config.yaml
d_model: 448
attn_scale: 0.125
tie_embeddings: false
optimizer: "soap_variant"
beta1: 0.95
decay_shape: "linear"
seq_len: 512
steps: 4437
dataset: "wikipedia_en"
Each number is 128 + 32 x the weight over its row's rms, rounded and kept within 0 to 255. Layers, rows and columns count from 0. Numbers have three digits each. The size before them is the row's rms in percent of the matrix's.

# layer 4 MLP down, 448x1216, rms 0.0906, rows 380-447, columns 456-607
106:148090075126113062150092130133150135102163096119102092141183181101097142127129164088080100148139111143085106196179136093157117155119084126074185151155104058089148130143067152105118137105148165115111187153170137103122109156165139159136099121142160176117138132124096130121130163115079102124109137131105129111127106122179124148134189081131108147123135185105126168176153130167081171130092124065127160143111079127089101103126124180110066152155143140101153100134
100:072135160148087067088128153106166155091063133108071150098172160126087107120096115093135167134134094123081127186181083083153179066122165129153142166090123147080132108123182133131185152110209126161136129102190098110133125217118093108151127160144165159186148169169080122077191183128121102141206132131176073126144126150172174096144159216146170072147153183152090135127142155131168148115064111116074110198184120124116120131094108120173149135127152086162129097153
105:092142118150161067126144086106132116131135174113031153114129117098064068118150134130127144055113102108101085080117127113177136116158062134121063155105117077107151092107099120124129198089103131127177118139140137070167111171126137087134151123122079196122101151142155093119142175122129135103101110095089110123114138137140081148095075156130145198085109178116139142148158150113156196136114140150161112158144128129139147100150126122116098049124169083105166106154
101:094141159146049147107141161136098132095094146089073117110120121127154092161146114084135169157126125065154128141131127095140098092138156186110098073122086115089146143039132092119101097126101151208158117115089098109121160144124092081138121110101143155151095157108146174111210173064135104213127123138193164120133162143092145155098165183106130150083063143147159110181081173157198108171062199120171125099120145130095150069138153135126125113177102185103106046109
102:135132187086179170156106185062115194094128117142131142172065084109077118138134191116210130132132144183189189132118121142168129161062149100177139119147166063112053102140162086136127182118061101117141140079153097130109060194073159116057083161100111109094152105126151142100103075124115144193140124093163145131109143087124124114077135206064094109151098125108074081081074157159146170066177116194151154109149070103152128127114164122106099151175143117138088102107
095:138170082159157122151144086101128152170129164085088188138092118162134118127164136175150156162134118080131169106102159063139124215151091144139088119106173143169186109109130126126085144128147163104087099179131102087113178154095096146117138136066151113120189050105123083045076115165091161123070211218118148098093131153064096140161178210095140125119094151082142103149145146141138083100169147119119111083139105077124142140091107123076154085171110146140155116141
095:158160083101059128100119060167133116141159080124083125129171154135127149104110099081132116095122130105109140147078194052126137126134166121081092075096173098120120174040057149089138138138153115076135088144114173125093103109114138113135162136185127152125121139181156060117128081110159088132176112138148171103103129077037139163083180150112132111197111152164152121187141183092138139166117121145125179135068152110136118142115145087106072113143107135103186126164
095:148145136141105162142168079177153162139077074111090108152126134099129136140101075192110113108162055115105102183120147190134105146177084138103097107079188157079140129140123158145119082068142135157127170162083095105136151103113064129074128115116116143147116141092115153170160141126097092165148116155123106132090126101017141118100129121137109114132125097098134094115137094179117099153145138094150097103142100085117162152145133116173128132091151141117123149069
104:104173134100109177159138096090181152040153103128162105127112083151118136090103123078064122163160120181148084152137104152175160186119145202073096072130153078137168110083097184134177130130090176144194157172062155064172076128178140124091173128135164151131136132173171088109117158156151120127116145079133157118060157114181116156100162172086119161089130154099111098124110096077143129089173079113061117144197165153161124124101132178166107134128167128158157124127
101:130183175140167126126149148106153090133099119110184144140179108131067112134141134125108131136128160091038144148158124165113065115140124201116188177169132171117119134144098123157143152103147092223137099175107161129114112146108137118158138101129134097168141108106109077139129161102100057176143121123127127129096142132091148186168178138111123172152146143104098126108142105179169108111152148150141091100087137134163132122128170189157120073083159104083074121152
102:104133097155127131136151136096165101112130123094070100136109115119192208142118053078128116094130083151104162094086116095111094098149098081128132119116077100139166165117080113159149093168135164099117167163098139111112165124152111097155100124110180161124105195149116140184182128144110093121139149153117095133146157128109081161121153098191167124089186143187099069115096119137132132175151108154133127114107088093123163119144177124097138103106114029096167103100
097:124119140105166169176112141122068128180132123108144107162128115050164169126119184163124180163121143091104109102143102112135120127134135101122090159127135104135122090135110208097103134154179127139104151055109105152107106120163113105064147095129122139139146136116147153136142127105168090136144168130178133122179157180177198084109101174125095110132099146132075103148133132091123164075130072080151095113141161097118124102123143101137128129166125114172068180132
103:148159148097159211159134156142073117105102172090099125076087181124116131054111080200130159091105190089140140150113128138038108117118138153152178150125154148143098167123125119167097131082113153059084149124101183137145157091138146138069122115079201150183097086113162135161084132153133110109156094129113073180129129155106120069100074206228109140115184132121067130093078138119104089106160101162087087106144142177123168128142099096130124089143145074139179148147
099:149116076129140140066095128117094114149130127108121151106102129108135069119134203123135120146094115144123098135153122157116142121118091141151116134172143074099154136151102117118100130167080099160126143085164153069151134112141157116140118162150118124128123073171161137083126070179168114106119121107077117141126113089144132144187122213131159167168078143127127064129116120106103153141139113130100085114191063117118115109115141118152166127134160149108228113071
102:105084151116162117125088130158120113057128142108144160112128119112129140107099102175098135104051082154137143155117113055171141133045133106215100112118123134158141171126163150154192134090111118159116067082157098151105117147153146134173133055101116134121115083126146095129130115068173175078175094124082091111105115139108148118123136171108099046153138136142141115126053100174090129160145119178117172092105147139138139123087186138194152124181059119136135132106
101:149133113159120125182114134163100078171056139136115161155153139135252119097183218111144103133125118112160169128122162168155112081123155155152149104159092132093085151142118161058110107127114100123125160161182131160109086083094134144174137092108162135094159085140150084101127107111084137074116186102107131110155120110185099182132117166172151151138143097090123069166160168177144033096153132165197126136107089115086129093162148115110151039086074124160186118121
101:104144136082124142157127211146070117141121158160117105046135100135171081111116197135160189086089168136087075119119141146178096132178140129105150132135080166139149169132143088136110155181149133095145128213108171180141082160121144164054160137073173151132104141126156127116089122042101120092145007086180099134149075100104118145140129140169102099132166017123121127113155097159147156167175095116132153071156095115165151074109154096142126070105120112092081131096
097:141117136132169126088115099142100100084196094164167148103172060121143159167097057117122176121136129135160069114162169135129143115087098092120111173127178097165113168130124087129079135091131094145162121163092141112153152124183154076069076092156088124146127154085124116111149132154125159077093118125181114095122068139115145131079161083149153125130166121105125122110147152147144073070180116158142139145115131065130124120136088192118153101148049130116111112149
094:115172157140139155163057123086118119149151180177151175170129155143164105122152139180165171181128091116160191128139148153090102097139069155132108119049101021130123136159118185098128144115135077137132167115116181139080084080117104145208075115103111094105126075162098157123116143072153155098096125102116093150100150129151120104082147042114172118116114136164135141149161098138143133131098150091146116103095144104131114091140111102192135125123138148086048140134
096:129066084171140150125093099065121184149097156098130150130136145161108128170116151061095155136146095168196117165112121141139157129152252153140133146068116102141134169160182162114074083128129167101105092092125145100101085098066149148134065150144050144160089155176104116152136112151091129117108227128113127126134186159136164069166057134147147134131105164141132088115110192138160106131094144151151134141123106110127131108106113145148118127143103134155145129080
099:097047151130125115085142145122101142153109109154153116194171122081085156123128123142120122095185130113186149127126148124111143156087114147135122117157114138147094041140114116143077153082135115112143114095090157142094073117125158118100109087060152128134094078151117088132112119156101144124114123161112056184140122106076129113120124167131150142097143128154102077105114184104105119088117157143125107127081125085113119162135132112141174095176128133093110093140
102:123120141129133162120148094146085143132147156114099150165084145114118141079189139170143126143161160103113149108123083129121149115128136090122123174126168109125112042149144129081118207128179111051152147079125110120143151118153116136149138091130203107125134077123131178112175116136174101202181118169100133116175176107118155182163144178138126148186100166170143177156112111071143158150140118171129127108180136107106107172108084107145150154155124147171132115075
098:155110098072084122099138132151150148140104151140117193133187143088138144097145070133130126077143107205102159115121128152136102150116096135109149172107116088127116116172140101134091135121107159169116134133136146158084122170133201142136108144076149103141133096169105132153060114139085161125096096130177105096174029127100124156164113064096146095131123130122121176128108113177153109103153154142125126132159135133151142172132065135094132125169100125119119102128
105:130170154096118124100158078130157072078141107083101136119123113083121159180125167157111122107148100099125134157139146181165134101165159143128166111110131139123119121151122114162133135157114124106108147100125103101119101107136104139127134121097102080140095129129135142138170131157185124115183125092110060091106147130085094101148125163130109144132154120175047192138149081132133137096084170107155150114115160073137157134059064056139112119110113145161132078125
100:141118110115126130155122150103143095089172083179107127194208093096179194139105116093094116116155128101126139117131103126128112132085119154087132130157161110045155146098114102141095076128068153159109128109146092134098188157178119110106108118127155145160167160104177152082184092126137136185125082098088075138160191099172129197089168085138164190147163113133155102153144167114117117126107105150104136186126168067090110139170074183141133131147121156095164051106
094:085110136157118114115094131159151117148093118117099128121172209164143169074169080162130137129087116177143128119114060137101146118097094121139107146170116131176196153160099140138141138118140137102155115170130127105124086061214156123108121149130137187107115109117037149097134191173119161079152175156170110178154098138056197118069130177110132143182177103158162134128089098091156147124087140147123144142103110139078080154124147128103069136066021125188157098165
099:158143130069105142159128123135097126198127132144112112135161162114136124085129142144099132107122157137138141108187106063101059109097176129146133172176165173117084161153199150151157118114158088168101123144111117157148110106142115135106163169165072099091191175116148109106126102090129086168090139177131109103109090092118087155122098112133125130096154137078126133160083103203143160191125083155111100059132083128091124120123065110190104142125175076142094122123
101:112164085082161112203139111096107090101114147108092145130104118126080126150155058138200092122170186115115156133132162081154091073118126134121119106141140181124134112082161111197121140166119130115112151094079180048158126115164147088141165084125102140112066090126078100142151196106145104079085154063093118164179150146125139144166143147152120112120115121167168108113146116077146117179118143146097129081074159132092174158156105112128131104116158115148139185144
103:076097118141092145105108084100147109084160144172126112147156137133123104174110093046099144142092118193159141112142112159121192112125134120153191164113085114197062105111111147080159157088191180155139135156175205132134148158107101174124134144154134117164150092167125163089089122146181144067098057175117078107150104054068099103118108085171128090096128155122166107159203140132170118109077107141179145145161123162096081134176128124116178192143145118169183087054
103:147139150126148114128143123098164062082117095121131129134123054130131143102105141076089070069162159154136133142134108118159101194193122126131124189156095161115125193121081122118070146149129132087114157118078122161135122140217146145107145019125124102120152105135172100172113059152098107131082080126077180129110190077179152099100167121134137087089127148074124110123140069124104173118111118132120114168100168121095114080168125118092188110142122120151117174125
104:122184125125171156153117153103160114122078134162124150127147130146119129121107095156181107070163083147126188113097109124134094121080079150068118128107176180098083061104100129146119132109157153162112122173112089139131152137131122107132141097135117074047062152124124081128119087094130118102160160135152176149072156118140151122166136149092187126048146105118082082079168113144095126129121145136183121130122134098181143102091119112148149125097107125141128139106
100:107120126185102138111138107163151131115071138153146078096136101154180109126172049171158097109141127115055088121111120220098199142139165125112158167121090119163133144094106143113155108131054136125164131148098077103140158193139123117105150163144091092147156094117115146099070098136149141145124156126136062159107123091126087140145097114074071089174158127103133108126119078109113244099118119144095181071113081121108090190123080144185142188143110101123118179164
100:133179118076101117160179108194097140118125119129121181142198185135085122150133177174179168111090130136102146132121091115132140142120204158120124150117141125079116080105154094105108131099120121121183125134140099158013137046120152071077120088131134111062074113144131077135115151097116077146128127155186197149183097093123179147081160139110161166117114115106138122142098113168128179124135122117094142098152167112131112136102138138171134126128134133153163140124
096:084155177151135115069109106120135137133126104136106140129117082149141167126100131201137174138096103174187138090126146160132161108112118191113151159138104110174107109146092078187148139145123089039084142172099102109112149139148117165135205154153114113148078117181119135110096134155128142214047112169092127120143139095150100130065128130119182157091124115111154119154076157103167151153115185131068153120104074142153107139099122112070067129047131137171120157120
101:174140120182028108109179114069161126094137092159110119160146096153073114065204112125096145066157101134148134138113125130125137150147192150131102137128171149071219169179075111109145114135093150141144130117105180127143102115145152122083136113095151174102110125115166075113138145122109155147096119112110047093138164139125138140116140085123129093108147142050128186077188168125107099119099102127158152168131148099141177091097132141161120157123119108172128103150
103:110107155101125104157132179100185138038153096118123061147113133150112138134121125166111122108184145148116091114139071148137099127109084134082166102129145167106210112171152130115132088106120180135079159188116093118109120109123151160160101136115151190183110113079187132136160099073107125219148217148142087164131106177140144120206123129116145130105119137119135158161120146133126124091102148096127143113128148167129122113122137126134131151145045134101079130173
103:110095114133157203109081150161168081138162111123156110079156128176075126086192120108049110098112146145117160154148134116109140175064104135143116114081163163075123110147118164134108174143116115173156179109188125095201160122126121160109139143197122106069123180131090086168116173121161151153102130092149129177120132135093143077172174135099109111171183128134117099047128159136148153136139118169154138127109077100121166134139109118166125146131152161093128109221
100:111108139107141128123097114108139158157120133137074139091171103107179056072098114091134129133154156132101111124095141122187150153096176117092092172142184124166094154118139067125173114119135119123060138107148103111190067200067145116112157121105152158129166143127143087107149167063086155169183114118137162147098142116107150105141124162082172152105053129090096158142108161131087108190079121109116086174081127132112079173145128112137132118164047065127103098190
102:118138170133129078162164078179136161176129151115150150117104098109107148136110083100118160143114078119100092067093184109083128118139200154122158089140171140087100120131105088100126103131130123187123157137131128122208072144150154134133083135146063117094095159145075126114188079190098097085080154118148144145102055076109130138141101123137122073182109128094138187150120123124170110172093102158178144133114092184162093094090181106140137180155084061184144136106
094:163117176116097144136096057092130112125106120145156126099145058162079136193090174132159175169111095118171110131124060126188099110142088103119117137086106155147117142162171148103150104184170150180132096162063114112130127160150132140167168004131163115140190158180122122057148141119167103110095104137107108101185113124178156122111143140100104074090118130114129117095118190164101212110129178183127083129129138169099127133130117116104108127061168127149191115112
102:213125172166093129177148108076126076160158170151114125149144158124148060145123178163142159102119100130165138151147132162115138095168154133151099092114138101097138140112111131079121151094159101145166132145105139147143164126099069192214166102110173104091104152106144185177103192156132149101138093128094079142069115204153128167133115125148127184178081166120157168106127062141173175183153122047134079120129121172117131137089172079140131170132151128124131098158
100:138083100124158122118146178181169154156163112098111123096162064105115098152144136123137100120082150138178136119095090172106110149109152102092140078143121126110100143090125139116101131108097138141199127114159106111137114116133188128097155074129126150127141135126113162121169086114195163107132155072111147064127126162120138116159144105096138122097149170073122125120119133117119102093128185101101136206132149060090088190143117090103094106151105180162100172132
102:193165137096110149155197076124155171120161101111134128170146139122120171081141131199145078152129154122163201188149117126133152158088141118130160156098113183128112132109125110091112139115141154096116078099151122169150165160152127160156066153179200155128129117168172163136107097113186161127156127117160129124164143144078108179109156131164136102104144162115175091141137120099139096113110154127141072111109104152149068103149082152083121151104154112117139167077
098:184129171145105143092132138084141135111080101176082154136096168162093138098082099117158191132119121095093145096134161185072104075168125086117167130107111109137170160099113150133142143113146109128192101130159160131186185171086077125083135158120149115163162125232162104159136156166111102146099078166094134151104123150071185083127105141108076122097152146184110143139128089109154194128105119140167122102111114119102195170155167105195132214103143144104198108170
101:131122130139156048160115180111073095129136129147127086181090117133118119073129108116174170109106130073124151127144106153128134091147112130149105124151169111115117147139150116124079130145170198145226174090114105158102125135116156142102153132091165138141063159175117152154141176147103091122145116146134157070175149122109127077146074138095145136110083195119062129156158154129123136133085115167162127208144148105120137209146179164152129090120120124220200128180
104:082164099113149182176061139049179133115154101128174086128148145115171109181097093104133146118140104112163102128143113119113148136137104114140133118147112155102104104160089133136086075173123165104129143112209076077089068162149142114140123091136116132086145119121147134035186150122196215149131104113089101148095175108195196091114166133154145140113128126131118098122109099169114160159114123104138135118097131053099095128150130110140127123120129083124162130108
098:105189132162072090081145093116108134102130109095129140120181119187105026127139151137113126088159151068193118119145138123165115156139117155106117114169122161110200172140131177033097081126107181154193067076108047159187140138160132121147120140128131109115151178115153081143114064194152142116141097139159107136152136129058066160149069111110106185105136147125117118154153161093113078156157111142123092141098135141204122120118118095087062125123068146197164135121
097:127072161089147150104138091169130130152176116122153164073120154148089130093160137117147123116167146102071136089081072167195147152117146122145143095151161055112129186107115129085109104156128105109126187168115081142178184098151108069154050131096185136091124104122120102080184135144066130107104102146094124098082112101157159138154139109129104172165132183088147120157124138116136105102127129161121124173128148096138151117148090080165180160116127146162141104162
105:186135122174121091162136107174098143170121072101118157108130120201127156170118114162167149164147155131096141158104123116166137155193106194159091190101054109160152164068132186112169153107143109103060163140054137135126130201128095101083140086116178091123145096090100103165179124154094167079121149131111160133155114119127103129187132131143138140094139174131084083101148119162155130140137015173105103148153091094060070183094117164106137200133169108122130094120
100:086169130122105157108127174117161133124122157106156113097169144108154127153171192094165092166111124105200174107132109168108135105158084173237101123133082113109115121136150161112118155106102211180130111144075158117149083081165170126161147183162128144023184138129090127134110119137128157168140124133150149073112049062110098107092136158102191145074094113159156140165098130100120176138114126083142112120162148117127104162114145118177132176129075127158151093090
101:141148120126125098098169157148132144133173156093126140156136124130139155122162104084092100129081164136135089126167138106124152077105035123122097175108140105126166090123119125173165119058178142118156133095121153116059179140157144139132153146086136162134168157141183152175151115124135070125164129108175147117114154116117105221071094147120044149122117141106162104163093134176111140151129108095145125150101144140179172094108145093117116180105155148107157117099
101:136150166126085149186150124093086073137139172140158122137184146136067133142159175092114148163124155127130145128094171104142172165108065119152149137134134147073085121117138148149146184095078091185122120115127143139084138156173147142163084104118161091124099087162105142159131146140064164131119171143146106154109108178107137119096135160108166181128093129146143101153133097116105125125108212083105124141099138119122120104153076050112129161038155114156169100156
100:123150147144144125095153124137102036149109151130094080160123114151135102124141188163148156148174095164187142121178158160128108065170128111201084091138081155165136151123114105100109162130093130165154063135103169185127120118120147123097139187162143164090106103148121136145153117140108198130083115086161063143083132179089110195094101071117135139097082134158119102153169144116088135158174125079120114083141075110148163160138146145075107146117132165191148083195
100:136147177118090109152102164109079094144160129110117145185142159112161170106155165156138138174120110131077186105134157164148086147080171110170174149095178092130152137120142087098096139118147163124142103141206116139180068116101091187122115147106085103146091146140139149144096129129059117145123073075098172127148124128134098160081074172154154090071148101123143107180163105208074107125169161171132110116169094131110126143172172129148079157145110139144120041119
101:088177140124096102113130054054133118092106106139161114178093101089113085139166115109136117112118094112178100094132160117128138130127150170129137088083088160095126183132128167129092106099095109137149133145104142130091153107103188104108091128145143145195138165074189152082079120184153150104090141140134137126125130028117124167085113132023142140103145131085059167137139138117119139116165095127094146151156148087108162116139090144130126090147052130134070120138
095:165130140146134078094096133179154133152112118156134150110131118119114152078166127109168099078104062117166143119153147087136144093105137157093143116093079118048106109136141117133162087179138123141190108116084146170132173103130156150078159109175133111139093087181106135086059134143173062143152038166155114089132134180130143151140107121117147124136092139047167160099081026160097143153081095174107135177139065069144062113177215143181095110131119099206151109170
095:085108115081117175117133116135145113145109163181132118161151146145134165158089129131187096136131147119091090140144114123038135171171121137101105084170229121110103148176100175103158110091176109135079162063122134143126114134089151084148135120118119187235073087147073112096070110092123120121121116135138190152185109145129084132163109123171164088093131195137127138138152117134140118132151178136178180151114209118132111114146130146190087166155178138128124111107
101:109159172061151179072183153156182157124176179099068120152116163120104195164109181117107145163103059076167138116152104129124146137153134114060183134092108089058147086123082116100097068111078140166133162128152110098141136124192127091128145108185189171102092095176106091185151141083128071204117169070184149129165175144140128133154109146108071119185103125087147186153108137063158200134115105076173117125146125180140190165084158150124064167154139085096134108094
097:086136136160125143209174148116138099132173145155087089100108128084142173125115121151135082147096076103118136143105100137178121122106134113168132126157178147144159141128166160110125200121113144136162095115141128099162093129101114150157159133204128188164108101165120142159118136119079103127171098150057189094156100115120140131176085113114147170159126103154096066180112162116123120125106087132098145165159131137133098101129088110133117096087140098109165099160
099:077105119172091076110116110125172080142126151151185127137176186162120110129138135114154136103155113105124072136129135149071103091159148082142127133098130157128116145141096094152167138172097141174197131159134060088161175096154164088117128053188153094152093142077156121150112181135125124105138152147082115124089144121117163147104163115167092067133146136101177091131136177092101173201113103101142153186117160176064137121135166169157110103103112187131132189165
100:168142226128170071069121113087094082132167157148111070100170121139094106149097149095199110103084134128142124089157093099092197110169172128196127125086154063124127193113054171165189096162088093102142079106122098121130105126164161143092105060117140132136094149112153068107080105108106149137108184129116154136160122189136169145138131131113099097158134142075224151102149112114181137098089140107081128102099075103110118122095182122098107069175118108152076123118
095:075166102115095160113199138129138090144098076134169103085112149124089122145134118153150123098180140124123094144140084138087139088178122167152123137095163075105149098142107115111104150081135116106196096176130194109084149153121071098138218147171100114133182109125109120166104126134143119149088172158123147104096099125155092151165149082162171153152155113141129141062108106133156117141191073132136108120145140149077174128130102150091165089133178119090117081140
102:122159139161085109138111163126128116084141111114066131114164131162099155097095179153054103146139131127088140124162136117140091096047103153079119068094098123102136079120155146161130113155161150179102118117101134143180176181107077101131170072133091164111131076097185089081157175116147060133132159127084159139141119183139155164114104118086136114111111108144110117146116123147124104117139083041166096161129115178183107178087167079161178145184199114146178130109
101:117146117114138134112147080167115092158101140134178163139137104049140107106189121090095111110118128156112151117141192081107099089104176141150126091120143135128126186099086135137111186126149117122115082108124178157141143082068150147158114184104156123093095122147120073144119092157102119116095125081086145155176155117102197129181124118081082113101115110151139074131161092120164114102119146077123114167173111084156174112071097093125148091137129061158112162138
098:127114107124108119153126123163093114133170146171106196208151127102080131131128132136149121131116183120122158112108143148128129167154137081133095161160120120164091151119157162128064151032159164097099133180148139167140142177124127106102110078145155124120162122128103121136178165148150122085160090151066110144036173084185051120157185148143160096176122190217144114113186131114190150136099127164137111128115121096172121116115167106187119089155155129148089133089
100:095171126161110123174114156125103130117148118132107135156143190167101120069183109122108144135113112054160087135152131103096143158111126109143131097134101095176099160151141137147123152112074137073153120150152169126132121136112120202094038129087083129116170141101053111098114154153154141125109107071117190178120119129091114146118123100086160098133119126088113160085186125111140126131132164130192157097177087111136206164055157123050142205141158143134139133099
103:101084195221107188160110131134114124125171123094119088151114113137131052150113181133150122183155120156128104138140120119151111092160082102161150137151135124155106067092129169081084078113143114170136111093078146188110164148130185110113132140148129161131079119162157069099071133168116089105141127095093109134144127157144119156160154054132173087134130119138150129142119113115118113119065140066148118101052122143119150177153192174093070175109162124135094130102
098:178144082125190126173140171131100073109104119146181147150169190129117104084136168132106163096130171129115075106095143174069100153125082118092182125170113141137105168133122162094141093168123139161098209169120105111091128138143157102145124134146178144145153128123089131165087170094155118091163111145070137082187126194177133134159177068140131156131193134131129081094125164140184165112095027105117114090123184110156105192134137107150137155159128174169128202085